config.yaml
n_layer: 12
head_dim: 64
d_mlp: 320
rope_base: 1020.0
init: "normal"
init_std_o: 0.0454
weight_decay: 0.0
train_tokens: 164700000
steps: 10053
Each number is 500 + 40 x the weight over its row's rms, rounded and kept within 0 to 999. Layers, rows and columns count from 0. Numbers have three digits each. The size before them is the row's rms in percent of the matrix's.

# layer 5 MLP gate, 320x256, rms 0.0523, rows 136-154, columns 0-255
102:547467465543510498503494510481489443526508475543547523449484573516510545508488556514496517490431477543456544488424556497496451458478510572421451471469494570508527514473494549510487533533466444479557503444519548549498481573480509498474498487446571468442526547433532438581552495492470522498519554456497488506499524485495451504554447495447521473570446527524416494507504570473477553548526465499459444561511509455469527532464471498535513408526534488488499505611472468490501549460491487487511451405501509452439480529484433502528609518516445494489491501474490528564529503499447531503561427526479446474580519569568518391482505554412566501477457437481540504476486474531421529453479456544493418567556462478464465505524497512472499535485461493453563473536510508522514486404516508
090:557497465539474563484534451506496490440496476528558489486510556462496463515552464504485445475582543481437481472548444512435542504497496552521428546478477457466499489525439571493543487522444558473582534478540493578474494473515460462539448473491473491491471533550483502458526417566509472450548417508556583506490475535500520506504528496515496492515515491461515547440480528485468523499525493477474445529474479504540520483583482624486514515568500528578458411497473622528514602515511537496399501497491484517560529462584478490494494479648512482556508510506531507545522505538514524497479534489471418564503508492545509516435507445494540462501471513530451551492526481501471507465500598544536454528509523555436500496515519473496484516537511415511504520468547430449508483477586543
093:461482550550550567520444488430427508526554519505458419498474491418495545439513563495480457498565494489524545538531565411513476527513485472566544484566464482519498518562523476530529363520558479544566554507457445508501487510457455437477484504421470478471513537550531393500472494482458529508491501541532574479486455482508504479484544490434570497557473495492491485446519481504531490454489522469481448529470519546526505443500450453473505498517509502548503430525506458490585554485468465482492527515504497514490526493524525573457456535513494536553493481579563540578526510498499518506551487423440485544547541569466454560502459521460541529476471480503448505484422481462574521481477467536590542487538529532521513480554504577460460474547457508491450604436511527495430461522538463
097:496532471501493492553502485479504531557539474509494486495467442515487494492494521498385517526450492578527527457551534441524498505450488542510458500541486435459522552453476470423485475487547536553443468492573573538433566501471501522452464488520492508519515514529464490579477463517576500529491554424459475478533459489514540532515477459561485540498569445496534482509461463447532499446490481566511544538457522508502515494426535561596518494449493573554491524457574589420497469481495469542552466546525529524471443505418511448502546469484505455520506526550502467506460435457546485491441550473453527440506635496466446503482505484425589586490438511513528492571545518489524525515431470445520516515442460527571539479475485510473477525490437523548420524474553463558492527486486466
103:586518459465525532516454465527541541482502507550507443498571525503547527539465487426538489452468506502447526518522514556475445472528509510458484546458484452494491562476529537537472504466413503595510514545578484483486507470493617473583533471540512497565496499476493517517530517540438486536538524497517545487479448468454511560543537509463513528502423452523459455473420563538544469493533439471522572445479446446482487469452485516552434480525491515542511491524512483450517465430544476468548521521493474539527578496596517456447497523543465495505515499514453564533531461493521471517449450466539534504582476427469407475467427470484542525571515491525488490550515506488482517411508511475504588437509488473553570463478553500476489534428524502455569597548556496478514428500506576
107:499486568512430555519520548464567537511516484515530457587470502434492511442493421440451514459438526508530475557454477547484402481535511494486506561472458528526509585515486536584534563508435498547542476376548436477504485497572510503514450496518545515563488445463527520471492498536524517508508511531510465562468504517513543511516511483571390551482504512569551477614507591504465556494523470481507605500489504509490458549516496499524485512509494477494502469500473505489524494475495484521556532471491521457535514560542568579469544509478501469491465478497533520500499491552456485517507511518494408505513568470538448448438484499477598506489483520454525477512513480525530561487522419478652576446481430497483495507466544502537477567485531512468510594499532485468508478480478537
104:511571455688556501505525512527481489521536487484518497510497529487520485532480483521569491453523485550515441546517493475529512464443554464498534543484572550465551484509530509480459460528465447503470513526556486522492508524498525504422468532513512508488544477491500478465543478560519457515499526591506555553500459495524455482549508534524536477539437521564578427528510460424491480515514558560480457526532441527508461517471475466476472514537592472486477453521520498497475536457477437545618510489504510527546487476489467493482517499467503541542508407485493444516542462449535466491568547530397487574417492478545529484491474537491513514478502600446432505507497507473573564477448544434524592440498524464450465542488504568463494529495419472509472506513492494529558497393556494
095:423578479437480517513455574425460452505517501562483494550495521506535462566471493499483443454502463472494493542425548448525489513532496605527456440542508534490578469544480469559435465498530543492506457486503433459439516460478493511485470462496551524498421491604518430595470489550523499556435565492611511598482555513459526501530494488527547500511487497557502563510541538442428535489510509509500574463516562517488512518486526549557484485536522488451567541538533487532487505543523468549496560513563480480481510492459560518504474483501494528446475440450464478518424486565494489469533451454470521482449615479416522506461536505501472462456538567505513461531536512525509533545605495523485521513554509499523472530494488478539506578510440510474524453486466501437536483493458557
115:439476470467583580493470426506529520483502498531471549492440470545513476512425525541542474490521467535466507527527472402499439505561476509431495526453544477560497493566489504475538502548616540545539509449535524576526490503575557469502498446539527540498480483425481456477543472480526481430587546492504493478572443487575517474437535560480558508488535439542498517514468543548491530458446519521449524490500529512454510493527600499510493551566427543494582608526520544485453544490547454590478508457528480495505435519460513466505500502506493536532527486539517493521536433554524395488511493433522463520571525418505467477487517520487473457461486500502527487479533524459539489531497505522502502490562579497471476458518472528486527410528499446436441489519520542458573433497512495
097:517490499543537477465540423494528529519534494498516475523441426474496473515548442523445432509456475452558510521515400479532484508466499478500475496529442471521511387551541527515534504498546546497506473532447429521466459605394523480494446475509521535466543503509483582523471508511452562488461506542527514374566494514534485481505531508484477546531491474526508415525559548417473471460572501483485505559543485433482484436489479439526465537486538524464489502537484491439469495512505470457456458507611518502450498531457539455541480419494503440538442491549484505485489567501599512551519509537458411521432540428504516507515483417441506539563465484490499498468491543519548524453516484517532469548409507468491493530526490495547492560494509503500572464507524550452495471455544416
109:601526522523545450552510473442505470499465473435525483480508434514536505529477527481477474514511466505496455616515517463537397466465522493471451539485521487544517559536499495550516427480537548501457510506537568405534502505478538494469391446496499518536474455527482516551504528525519460503556483432491458525496509555506480469459535508557588470505410409511549539499484520434548493524509606514456500509525477455451503489427473515519424444495486532540478503517455431521527566458496537560552475493545451508495536452557497518469578573438479493474493481540467495448488477486480460470535437488510464532428502481517540498447449508469484555479457490465565516520498488560483599509501499467584520533522554464401524403455534546534454511488464490487488517521472549501449575485522500
098:487488495529468595510458469548450485505539484479458532410547475486554592490509543469455546495469483493543538575478487473533491527499478553440422573440481486517529449546497464467497518483468469486432561454491571484428498446538502514429390439521500471485469477556479471573506528495479503522496393530452526508526497566456489591412471489492468533510454528543474532550531502441478487421508518495483549472511510560473591532439462541479528573510506566490491566462538475501519525456504546491470576508530483488471450541456546501548516518477543538430523444420524471507497495510502544507503526530480472529433496398498430500537576541440433451527556495564458546491490565489506500552519545499535524512478553488497515500485510483485449477550527477506484462510521518480498461563504408
099:523489430547536550466473518505420502489488514468484498548507502426506537628509500456485539517549431500480498560542416513586551559481447502536488538557533418495454484543539540511548474434483523580453524539518516492522493582532483530502563460483491525417480477487530619491507464379504495507528496494532565505450482447565465456488484533507477473513501503467510507421468465490490522542562492513473510476476502478520542484463542469493548471442476525549538465567505533514496422515509496531492520392571533602512482564512521506534544463475486418507451424540527528453529431482543518493539517504427522447546537533518591525493465447556455589464450529505483481482487474427524501504504500469512486494496514464460481453477545516507544511459496472457474459435520498454501436480510487
107:520515421423505489477480533546534470478481511502509472507530463503489469492494517493421483540507495526495451503465430460398426446468432430487482522576554516536496492440523592607528485489456485563503479442579528507485507464533466509462428482444592479507553481543530540415456517567515508556467535525548516464575472513482529507531501504550466516445531482561488477496465472545410575568500483471512515503529509500472542553536435503487503526498535460505538554467480489545445502482480520457469542475516503473572439544523575458542440560536516500486565496471512463403453449569509429460548530457529429517526523454533524558520499527543464529495574494535487579508461537487479497539434401563476503500525482549532494476529513528531519498495482525470465513519490521488484454533440578
107:559481478483487473482445457572484585467525534521491504537457574456531468454481474473553557480435485564484512456496487458539526554463481475487493509486512509537503568472445563509454512488437490460491516577542480563545467565489468437485500519391527442493524550504556516485498544503543427536470543537612528419448482487508515446483475496465483448477482563506500547483440470529532509451470444505545489490534505531485459495523518505490497496533490511506571485463434491588545457515424525516424562449483527551487513580538525443464592478431524523519554541509491476480478458508510474516479375517451533520527489539477536478484437544471509526547442494462516463495483371516536484522507501482521452456470548553438446468480527423501525462504504570485509460527468548445527511503581534
108:485531519467501490488588481550465495537507395547563417472473486490516484441398573549474475497540488473550481486493500519540514491440460549545491459475524512430509465490496450506479468548493439534481483471487485470491515523552501477521388514494532508494470565504523485516553513497543509461430535417577454516468474509488534445539483500509488494468438536516421460386554516415537503538468480491494473431530558527508539458499508510539458470548490565513535437511482512535521560513491542490556518485477494453521429578505506457515510450564493496543571402542483469475508510485460491456554487512546473459575511532479479507511515520483467545472586515523429535525553525477414538470442448478446467526501468500496400488427531531508496512493467475513382500450526504510525503543593553
082:525527482466542438387552429543506425514533507456488451512513567591490585536496501535557456466473521474572565530521493522466571511494427418448497506456571504544535491534465501481440587501496491530537468444484503474502519478492495532581484528550461464476480518440461486488585481544555500548466579452504478561537524526518527491398524454492455553464519466471545552447548498438492496535484564520521516534485513450475518499526503503402490464520533448531523449510538439486516490498480506421480529565554492499510514492529451412572473520510444402466451500513537487562518377460481482545483515512507474447498545511466559552472496469529466500507507508555556435483470515467502575522573502497486534523458535544526483504469476454518488533553466479507461514481486503476441488496437515
099:475491446479567423390457524455491472502505503520521537571453559458468559486542539485424481550532479500462508526458500505464489446518445494540407525601530517489524487407542523561457476511549442533501476507470483486467458544518505440548598529564486508514500485445467451540517497463496515494575550519495549467544458470441511446514519432522529564497478478524487539425546522535532472533453487415542562520520481514503479497514524504461568605546411486520488472492470491520440448423579554525436540539458509437505457468499470448557568501519571491467469445564466488486495458512436533510549498489478495484496495504513472461462509522461497464460513469408506505529471504516533514527486533559454454515427448504465423485459545558458437491499511511486500469530486458535488445437462518
099:467502558553516573521485463445552475551516502483503466458547563439520434513510527552420512458536473553516434488446431536534557470498509488521500446562481486463546558560496531451576526468538520480479458539495506522492520537433483500552553532455467466496461519502469534473519538494440511446490560409439473451490452463458566434508466546511533463480488497492496472462468492506393520496501459551469497529436501516458529418536480471540529471475520464601510460554556470544498471520524479558407564525473500396492543513523482509522517530530503491479468575546566495459540447530504487494514526481556499500502507451477548465481513557533471511432544462506460451563430445479496521512497552431591521499547545501523536488532487481553408449519487540494461519502429472522594541479526560
# layer 5 MLP up, 320x256, rms 0.0522, rows 136-153, columns 0-255
104:527516524497508442558459512528628433479501479463492505556488455502522478523529477472437561530441531522460544469494514546459534601517546530540548456485512489524532447491532570481494509489514501412501555586521486539563539545492553527498523500505520483486461451540529555438479495464531454550538472551511560487423511522557400496562506408451448475532521451526469432467549524503507479463513546497549448583550468508560552515551495529511502519522375433507525524463509542530542485474479492492461503475499503489568474515461551468459467481497580469515526483504444498517533516547500471451454484501430445487528493462521544527440494531515458567531526520494428555411533513498439494493508473446480536489526521517445501600438444535447537510506479487476554490507475481559526537559581480
091:537527492437489512435515501520516455420498476547521506479513549395503406557551487468483478527536535418507499456545508455467541503529507566450451476488482464479489510516472526491543522524458486491462533478555483507492500591413465503516443466551549473516481481485550577455575457485466491440513440489528533512484463541561583440498455542520487511443607459446554529479535458485474468555530493473490512561505466484526536487541535545565486461577463489501476547492510551540517537563547524469426511416466486504549531429498526530484529469540501510499487500462517522512561483496536550544505511494441443534512525563521568463495482485525449478525496517473519568497563543536514466379556623528516480524482475455498452506524482462512442496490547402517505480524455514443514427460559529
092:489519485480557494481554505506437501536491458565493525533551520439477441477573403490524512526434531517495531513560558440429485459490550483547468516535508512539467502457526502473451544606551480468516499476438457509477433499532458541449531434536492497486475466477483472521561525439500469442474475474581500455509508503514469406485451465515565488557498572432473469528546550522481398539512514414501485457532562479529504550508531476496432514539450536498536527536442466493515492468443474515575531521473485523513538487600498526533579475499510556520501534520556500481469487529503456527529488525504499540479467525465519519514526532525392537495463476419425472500512482483505493485439589467470537493485440525487522450445521488460468500421440518423474499585495523549477432583432448
098:529442493563551505463534557461477537514507532518467417499463455508518439429591555470439533469468490534493509475513500480483506443465461506535471525500454550530507435524430554498449457422440580503463497487496533512476507440495475469570412465576545520524508469511471526543486462531526394421535553419516537462496515541480503518513509441553478512525451504493467489510452503381475525454469534476516490543503466475434481527472504463497515630517481508436528421475526566477497420502497504504590476548535545532507493490469475488483490413513479472499545560522480500454462416483462511465426504500507520521562527519485499541459495554522559472487542546507516535494522469439498535470446497528544445484504460473550501497424495464465479469424511548464494550445522450478461539417448469
102:560489470537509502558550400530506549468476557579481465489535537484499560531520564461477482497483498486523530486530501525548502421540515402519477529506472480505504531442536448503435465424452493506490526539559514453447455473561510496524511515503504403544503494505415518570530518453504504535567541557504489448453515513490529589529472475454468573570478488496475533461500515525493511481435495517529577486489539502537441485443518490578485529498435557579525475521532525491552485461504482505487522549487530498505511475472438467474402446528577478489500527521448485496525476515536413498432454474576561499531518473451553397599495512540457489523501442510500497521569491503469539391560484484525566445523462451494484491450567500514562568506569482433534511541504495520491537501456510
106:568451569474444534496508561474544457357588497483530511501444446517457529487455474483443516586511483474475523518447514454458490560510495487549536530531470517540553502487448537509561477422488573507515485470547501462477467519545505482459440526497513556513535499547579474462573505473565555506510451530483485478463479544539505515509525543435461540484517498488502454493598492464565580464544521487530452502536545463501504499520597497466544608480503489520564440467461487498543510468497500516532565498500577450497519533490565487515545498533487481471467508446523503557476498558427482552471488447469410502514520423508449478482509489548554475535524460496489578508519535534415521528495491506486519536592505450487514475390494516546524463483530470486447503544476507424516483579552517
102:467501394490495493552468481417508478587449457454490573450462513522481519480531524466474503452478527514522501496454551430458495494499531423443523515515443515538523492590517494498475557481510512566484531495518515496522461518512493438429490469520585556449558547544490477518561445468459497511486515435564499521493516458498446533532462520527431460499533473491513445518490551393523549498593555540488574399528499460518471520455474445521462390496473462498536471478574477504535488473494423469533492527539532504476479451406555539475421549485506510527465512551450511499521592504553498517477521526497533507475548543532504498553499489525534472445563562462524477472458485488513492431373499497449564541544601520492528490442522446560524516503541514490487495505483526472518532502508533
095:468461474529441574466468521475522561470542552447467448463478615523512534511432539536504530450492499497581474494532536463475477477489432529472495592499454514482497430507572488478484512474530496567519436566556563466562527428489499558544468557459451577519494441505453525491532481439598502599536485472458461486416479436560503541571535543488519546524543535466504452487509456456545547449458515493483508536482485495459482466477455468513525423515465470519560567486560513493536502542447505455465566582541508437529472508503579496507453537501493495457481521474482525552488506441519551529466484468535571494485555562443484530531513453467526475478470436509509573473532474437482420528524480496579527553491490470485515537506458518549560534498461458453507514494450476498547515490529462
110:472535476493495488535460544546550500530449544455523497545449462569489493491484540477527557543520502551507603532513433526494535510432501504447508451453549494443460476458462452509458500471535520471554536514494504523536480456508473507508511487411460480484483510536480436486435438434440421544591528451564547543564527525610474480503509536473612462432556500528443481497438526543544427499449451554536543466546461513489568492500511536582523490603456552468556447430528525511555583449523499534496479502475534461467499505551463445464500494548472440500521516527544428494508488432514482494511505457533476519454509547489522542466594462508453497548522574517497472486532487491547487497473474499529554468430441515456484554487494491530517474487479428517468447510533456492517542578504523
105:486444516494511490519487459429542504455451457527440462578501472453465488509481534505504524480520446499475498504526528512526503522516520452507426473512559511446439585543434563498507478556484504429468575456522509460546530455590552529520491511470523456534425534433439491476545554460478422461479391418490484533493465461482505508474519468482486460489485495459542553510468511549524493511496454437432511441470485529465500512495550442491604547511522448533489517456491416551486549500467536410527513502406584487527492526497462512537472569550540552511513475528535489462478492500448530393517535478532471463564465510466501456503475517506462498457498446492512542508556454517476486584500428514507516507566515444548522457566469547480482490517539435550531512442506508535574504479422589
104:511443517466493571451492499576550481430546524518501501464485529481454539498520438465431456530545495490528433518449555534456550531522513432531564493495415480524472503494490433492513466523456453499594507477522529486502446458508512451539497494422416407572460484538499458515479498477527478469559426480549503491513496450528530531419472472540402428581486508561508479424538520546510505467503424457585481452474487562450561446488563468497531469531518571454479479501477526490540501517499482521455537500521464462465551514534498484493454472463562491526460536524540567553506491450518538576516485459488501471560530504498448498525527537565505478502529523565498477587494466502552452565522499493429450515497447504583507483538510485519537435520444488519456487420529551425537461444530517
099:546524550488520492530528393460512516541489442516433510514509456490424526472470517500542538511455525514422598463530424491473484473466432464482470547488428514532500583451472456543495511499495545515472509471520500533475527474482473492499487499478511478433458520551380502476547516517462474528500477547583477512575546469467502561443528471472536531414565524519488435549577484514496481513475441561486469448530442555448464475557553579523424487504507559478465472433524528518556573468479527480390465552501533494526564579493564503531530452475504500501616475524541478486510528499529577520470535510542514454516491445443491521503519427487549495502515522487514539486463535493541496483474502444482511432531476501490510462508464489547412405531548557487488480483514459485495479583520531
099:479574503488545443470482525515449461556432480499546465546551561392510473509539513462475547529536511498503477520572481511586447476474489488478474547417497475462461488527429535455494518488507551540499543482509485546421513484541445462423443465520526543510539524562509496437550482490503580505559515504517422460466490535507470525465484468509552429529544483478535427460493480625512511538537529512456451531463422559480520533479480457453465537532461540445487461463480559549467474534450494514488471548442477490531479460467502352499458458477577505419461472460470462451479562497424555432469492487429511488525490473441502473480489510535454508463522448483469515469433453563461481479500503445543521493497518479516538488448537536494499506495513401554437435495503473470521493526498506
101:442556465456523464422516514472544372516528583457535440559474478490513490462467492505463511451512540512482464494534459454508446480416445512558508534457501472539479502433499542527479489474460499496477471419508472534458458570531497509495496587477461561571535424494520560464547505509547507456525565536554560510452469500493503431525435546488519497513511493536487495509543544470457503474516530463464474461528605477487467508533579463479493520471522451497611454472501511484499493573494512514481511438481526496579460498525561463491481470470544429519474446498421487486495439487568484531470569548532495515493495515468500498502549513476543566469589488502413534515506513553495534589592469574500520521541521541488556494547509403554422501512485555540459536504478507468458557498512514
104:447486507569491502533576490487502443570405501452511492417546488521442499585524553511540486435527478480497413470501476522476558473472551498492501470553453553504514504559556400496528496515518478463570507459527479488526520498542525487555490521566408443528439457549413517448440452456441461522526514572452483542477499500513522474516490488497516518532508459493526574527569445491492479541523537435498441566420463489531475461510518410486418437530580440477463503555509573525494527538546436497475533508456478508495474477482439524507584609532463539521489470516541523431533489561496488518522514571453500474488498519525534489494552483531561448476515474479545495504526555484457537437437532521440521499582508529492522458512541508453509536526494497496540528438524523493436551468529482
107:479465514478485497504459546476461551511469407554495467499421416499479471462532539524521446565578519505535490454494544454468479484543446502508559440472434526479499466518516488497511531505523528533467530462469522469563458518534521563512453499467586476493485460459476490510452573526571500545473561474517440527425494434497483492519503472503604545398494534554470500480540514459492520422489520527485478572498452423490448457515573453470468479434440469552506430448518543532507584489492524495566542529472499495519519445576503499483520452498582436497508556457409524425393507493473525504468479474450493517446580449477485470496490493520503459528494454444486496504526477508455496534475542446457494574523534470559467458507515525554487513489490542538437483504524519503492493465628551
086:496562529491503537464542479495527417552527578408518502523451494507485458523510510502421503458494504498504537524535528523551500502497517472414565483485550527446563472471514499548499491526503542503519618464515488488554537475439498536500547537518492485601507399502528528529445559479499575389464488515471495437525488502481490465457425457522529473551491468474468505577549455489517467375498485602493517518503478500537514501446526457459484472437535485552512543524545459590519466467535481522481483435493459528462563512511525494523473490487549537499542518534519526422487490515530477423547424555491521529595473469496486509563576531500552549503475481469444475479451501428490501458490562518486491614525532499505565479491511428527478474514523449457499459504536497584493444479486534
099:540503431474482505453451496477501493592513563474537483434507507560470572494449471511483440433486410506455527449431452553500445521521593534467508479557519545400495496558499497495497505489528406513454622454439462495595524566461513484472484554513535495459532422448468467491539481520502510449465509511551448466500489508499553574486495508461551528508456471503489551508454484429517512447497536530507501546535509528510537519448527518464504492490535512561469508545539513541413528494490462480570519466562514479533465502450419409496581467428498539508491568502461488565494450471546520484541475487517500482529480549460457461372495496507541512457508475513526499456529465442492517465489469559466508484523533514525480433528540484489519454415449493484476501455505518454465434460578496
# layer 5 MLP down (transposed), 320x256, rms 0.0523, rows 136-153, columns 0-255
096:447460595524508522491542523602443496475480452390543450502425479535501491451489450463567464551510451534543539554488512472464500415522471502478475530463516499458534500419497520492491484543496467531501503466514501507503503446499457498544510529498487535485544522545414517432537456503550532460470523496555515424497501520476517584501518486477495577462534504507507489463516466488547541479532453491513499484496486442475473515503574503485497476458446399510483466503460498573528561497513506482519528567438471444441425499450484495502450485571480533451505496562540412541461571497430425437556546601478538554498473491509475467597514504511561507536580449465472453538539486464463503485525477532526481461531529528595511591498509502538434457528449529487488497470444560472476511540432487
097:559472509510422495440498529552550485511496450497469592510466536553492506484530466463516523572535444534521462482507552450521531452472540524497563522505529495479477462513480479501478518533584464547528468461524450564484463470480524436561464494475526526370437475518446529555495463542445491521477533467523503555561433488458483545465547460530463506474501500487457570537577474541460418487467513500462539415535504534471567446457454529537470426419528492442475499532410423484490551541517563495493533537527425522510482455501515521580504516492504519547476525533426543511478519447431570435440445520400558474498477490509459435522541556442505503476547511454433497516499502538515537527493512525575446461470495477488549479491517465524541518493449517483475462525498446509495472418495567
099:532547530585468613547519536489497484518551420482491522525475488510442448578459537545460468467455391532431512485493455471531478463536456482502524467469499424481489522446465467476581535512487470543472463498538441493542490506507517452541499496491504479482536459502483487537482434555558543516465461443558463505527479455559505553499514437533518492474499530513358515504511520563463419520468507542481514522470513520522529486520485508498530560509472531522461478491541459380505592523501515438553462502545533485502458450509510555494534477556440486520474515449482545468556438460468465509455470460550517549505491476451467494437520434539483437526511503542555499580509473525487472418573444571512438492600477505538477539508504421509553505453545492452449536540515494503530563484538531
097:522618479503525500536445483477448464445487480469544541520473547457566483452513492506474477472490479463476538500474513523499522477513529509501487567561535468453399527535561566469494523486471533551452489502465480477503523569521524464550482545521564463541519528517450528458509497496489524524528506498457514551494438376434461526415493452539535462503539434487477549601460468553513534479452574581464497460495459526480423521484486519447556456550581500508469570482569555446514494531477504526477534489490465464481519575467508490454531492564458510483487433526502527509521472466447446521466474598492462524522541524586447516529489540455513562482489465516511560511473481497477477465428495498506508472562531494464514477564490474489482485483574500487511510537407608504492434518624527
098:564552465458490468529479504494511554450454477485545538545544525435540479478511475526492470520500479465411432459517523567460526567456474480451522500481568555543516501568577489486500454553469568530502458467496436516472528490496536479578499448478521466523473486479454577468533472541525478618485502456467514480491508477572559463538455450506506555535525536544475484508466484500562410471431396462494551486425491503511469456477541525474481487548518451557500504495499398433554520542467509467477529580537501518470448536462490527552463470547483521448469574510548479458444547511487496551522475506570535485528484497568519472478565537543555549464452475575497541448530472518482494502512474444394465517398542533564485487522506498500467469463500581458455524514444514471518469516524503
100:545474464480513528471483503524545471503455460522515544530481533421541493522557459560539539467445467556481546459528531532480556433517476564514551535583441518440515523581539539495519550484573536508560524443590505490504497532520509498464430435471452562533517498472558535446528543414516500558544488438475463459520588508497540447461516532489506484514472488527496537521479492566480488542473511431509527551429421564438538469496517480554430505510529516504482520514525528490562547533514549482517512533492438475494562464494488476539497517550484477487546514466475456528555554454480524487416484498605472525504517481450511462552503519542527537459572532461445551469480450500540531519529494512562569447511473539520479525575483580555458500461415523505478476389523501544509460448534421
102:502495483513454501513530480595540479480477498458541487441463499540512499479534433536449451522460516509563468551498496483498416451488521489439475564444624560507576461512583525477483516491543505486540468442440486540511537528556528441547580474515518566536520523510481531429522537534532504412568480510545409506545524403550526520461534491531552531538528542471452479565487476488479522458514461558568487560470456459455517522508535497545423477544505482440488424515481448472479443536535506461536473480504525551426478541502535478553525544557501478473510535532500569424533517525507514514506561544514483470535436529477456549523577462532525442461537539493430506545489488492470533424435474479475547508517526490547482501456525507511495536539497500426569498493395528511558550532495516
097:459458485451567518524518511434483469587438493507463454573451523492560480540491512491529495515542560482484451541464528463481462522497518555520525547548455563476513523506433435478557499511491477466527602488437474508408484455491509563466528484509507528569482505529502502505481481544552446519469516516580562459550546495506517474512477522496565455548550489520489533509442441446495494541480492537596556436465579511550505485512563540542438470500551525467501527418529485528562463424485457498488493500465507570486498493492458477526499472533504508443516488519513487560443495475536514493461532451474554504437502540495563469565428618466436435503507576513554494527551474489465498537521397495489509479443491500529520483522408529516452540518454523533567455523483455420448418504463473
101:497449502506453496514473447435476498526557504521439510476499564494521539458507484497494511537548441477497468526497523482499428467530525534505572544450515515528472464538487514430470496433567577503507437450467557445475523455583528492506471565544541488542513445544525444453498544530576538505501537503510430477480464456492504499488556487544506616478462493458539515491452435471561555477561535482390473443490503458544484531572492501458494478485499552458471521542476457528503514557481528491580520519443516477570435474474394580539494498474500537481480454461460508535527513506434443424475513421532484519469449448465505488493448499501535577475435486497510482533487453499530397448447483489428523553601506497513494474497483508505493483363516465489506496529417488463502527490525533
097:499526549505446516461459505517594478515427487481482450484587528501538524499501437499512490451438507514465518477453463520517425437539419499513499459467462505521538539533511606455471405527505459501392474543509516495442464513522533500531536471464392479561548494485473490563481486531450545483472569522459534515472502509464495547484493510494522469482475541475593528461492500535515430448461421562520412485477515461469505466426575538592511570516472436520579434474422493476510441511451458469472460491536526513464495525530471569489568451477529456468477527467412459497574454564484515491549518563516520467528456475484518507510508438461445505528493437484494532524568481472499520479497532482479469590445503540501497493420468487497491530512513496520488571550499550440493529469485547
103:495468496424516552436451539512500525507516486445449494445502510565461560507422496458513539448492570516478530491544456511537569407567515533481455514476482470527464462460465569575505512491517515455490479560547489517463466494465490513513556410591545514457487508427518533510415543514543490563490536454540489600525448486494452522486529562522475520543518429525462500487560542496489520519526501466504431438521551448534453533488479517425474516448472457506577540508486522472441497529508490594460478548534447483451485410483530543487415507474423516536492514560527489517531468485492498487493463480464529514518564449503505486539506501468414510460508537580523461555540515502539464465483448525397489459508477484523507405476492470499495519492386456509504478509567496485494495560486595
103:403480517482545387498493493451513514466522542543548566450471516420519489478523494470512530504466496436420418508547499546488566540437533479461499463467483474548530438488526515494431447503500470507499544504528508485536488537434486505479477535485546506511495515541540453539524465421539477463518413481473524461500531494494498490544452522507526511472495521518531524485553414412518494457546520439538462526485483487487558513489470465527579486541493508511438552560465476432576530490545477502485546516457417566445483466547486465444544504457551546471412524527546486580505452456475440391509575551480445463543446498505514571439482467534403557452502461517439492482547487499527513525441445547421485467513551515469518507450463451463505538496458520507505478535522461520482550508478427
099:469466540461505539492483478456432531565528539460506425492534522466517427459461458413490542436469446520475485464475470574563442489476534414551596490525509520461518432585574490517573509516527489503543496533467513562587514424495543550552511462478480460511519459514502526524417537510497515493540513463508525449535479475453522512470444523453484477493576472466541473546457495540554543482485491419484525521462462488497450492517551451436463557503595461485508522490578472486496438524545500506537550529538456534494494536475473518474404459516459511546458425556554525516531510516470470478490547511562496533511519529523534568534490439492511521515555546545636490454466550545547519565441521462464498587501483536543464481524459499520523517487465508479496525514483528506579436529539488
102:528558556466502521492420514500542534471550541544458489476524489538470489518429600540476503520492407526535475448512516592518531555529446579478570496411443513482506453523361462536522461539511474549496507517530596516460486531467503535507492519556453531529514523499455589522502493556518506509496522511540482523521481488526491513529455473530559455473487471457569607547559501506508488528552542517535582502470455449542467515437525416487453530531539507467513452516514487449490515558556546433389543530468492474508439556531469476481545513539555509477532535549539520545564501541428513530502437528532505498477490543495484504490525451478512560522496463452529527455450505442494452501482513528500518518517476541499541498575444572486523535440498568564492502453568547564497510519498460
101:533459473514574516469495512467503522503512479503467472479467522575526541483572621534586498564420510516488486552501464436548495526420453544511454529464520445448519576495411483514427475478484571514523515509530485494537513522435386486552506468510565551470505508436528503496561518574502504551478446511481528464558434486555516526477507558532526524512492540518462470541476548463481507518462440528554540515560518506552542482459520601454483550447517562500535518421513496522479434524494469469555471485480443487531472493557564494509475525528417502523502392492514484460506458519515501516458479526522542520498516529589445525542511566486535546540535512511510472468509451549493503493493474522545423412476468567492438575501486578496560464493533524491466527446431497515510486480451553
105:457527447439523516451538515579536532471509458524447522502491575536508510545532438503480492514449387441545489506523536523513483515586530506547553535541472519506542541494429518554530520514508499454483439523493510448442537579487537500497445511440509434579411519486482478526500526494491456464504571509535539466549480509437476489541451479449489553503555546462470517533503544555436544506458498527518548469478498474479516397540493562487433464516472514569540517490500579532501534473520532554529515489416539518451486458497564533506491539560466543531510505524546469457583488564507521527449448558507519501492386515545524529493474510472472477440503481536473484493493542461489522500449509556522505386543542500518480509466451478617441485431422549587479481453499498470524477479471472
097:519458392585510584510474473518514489481455445450514531526582488493509524429473462429433473538523558530413488551523483426461483471480454545540438530501483524557510508431515524497474465533461475569510494515523550502526479484484465567505550469505499485484505528453518516481513525514455564472572463459558517490466508493462472540540456469466533537496506521500520532501528539579534348517480454515501536502494508487501516515466460506625474499458506539458508482531464479487573443524506493531508511496494554495515501499580530441455468502537487445453568554451519443486469494400524462560486526500510487505521518470453528537538542499562464430508476451516486522569503517506488441423540524413513480469577499555489518528473511464465493448482546469612472535467525512584596506469466487
103:545407489447408461507466477538495508472504555453450471510451482529552514524523542483511487448550502503549541431482481496450599545522514532499505532549427523524482459411479492514427465483487501480505474486469541470465493487551523529512522571484548482476559621484497544506490481499549476496564532583527498474491545489561525412541491541507482438444511425451428487482465487509478470479492407519538534526547508504560555488511497545543457496481552508536543448447483479372466558439469541528493532476536557478546474503430538532502429518455467478479467589457458510544533541483531545461460544558436459467539495505538503447488505546535542469547442531507483526508543533463555534501492539457437496477527542468517501505442497472605531571478548526488509455469526462484496505561541527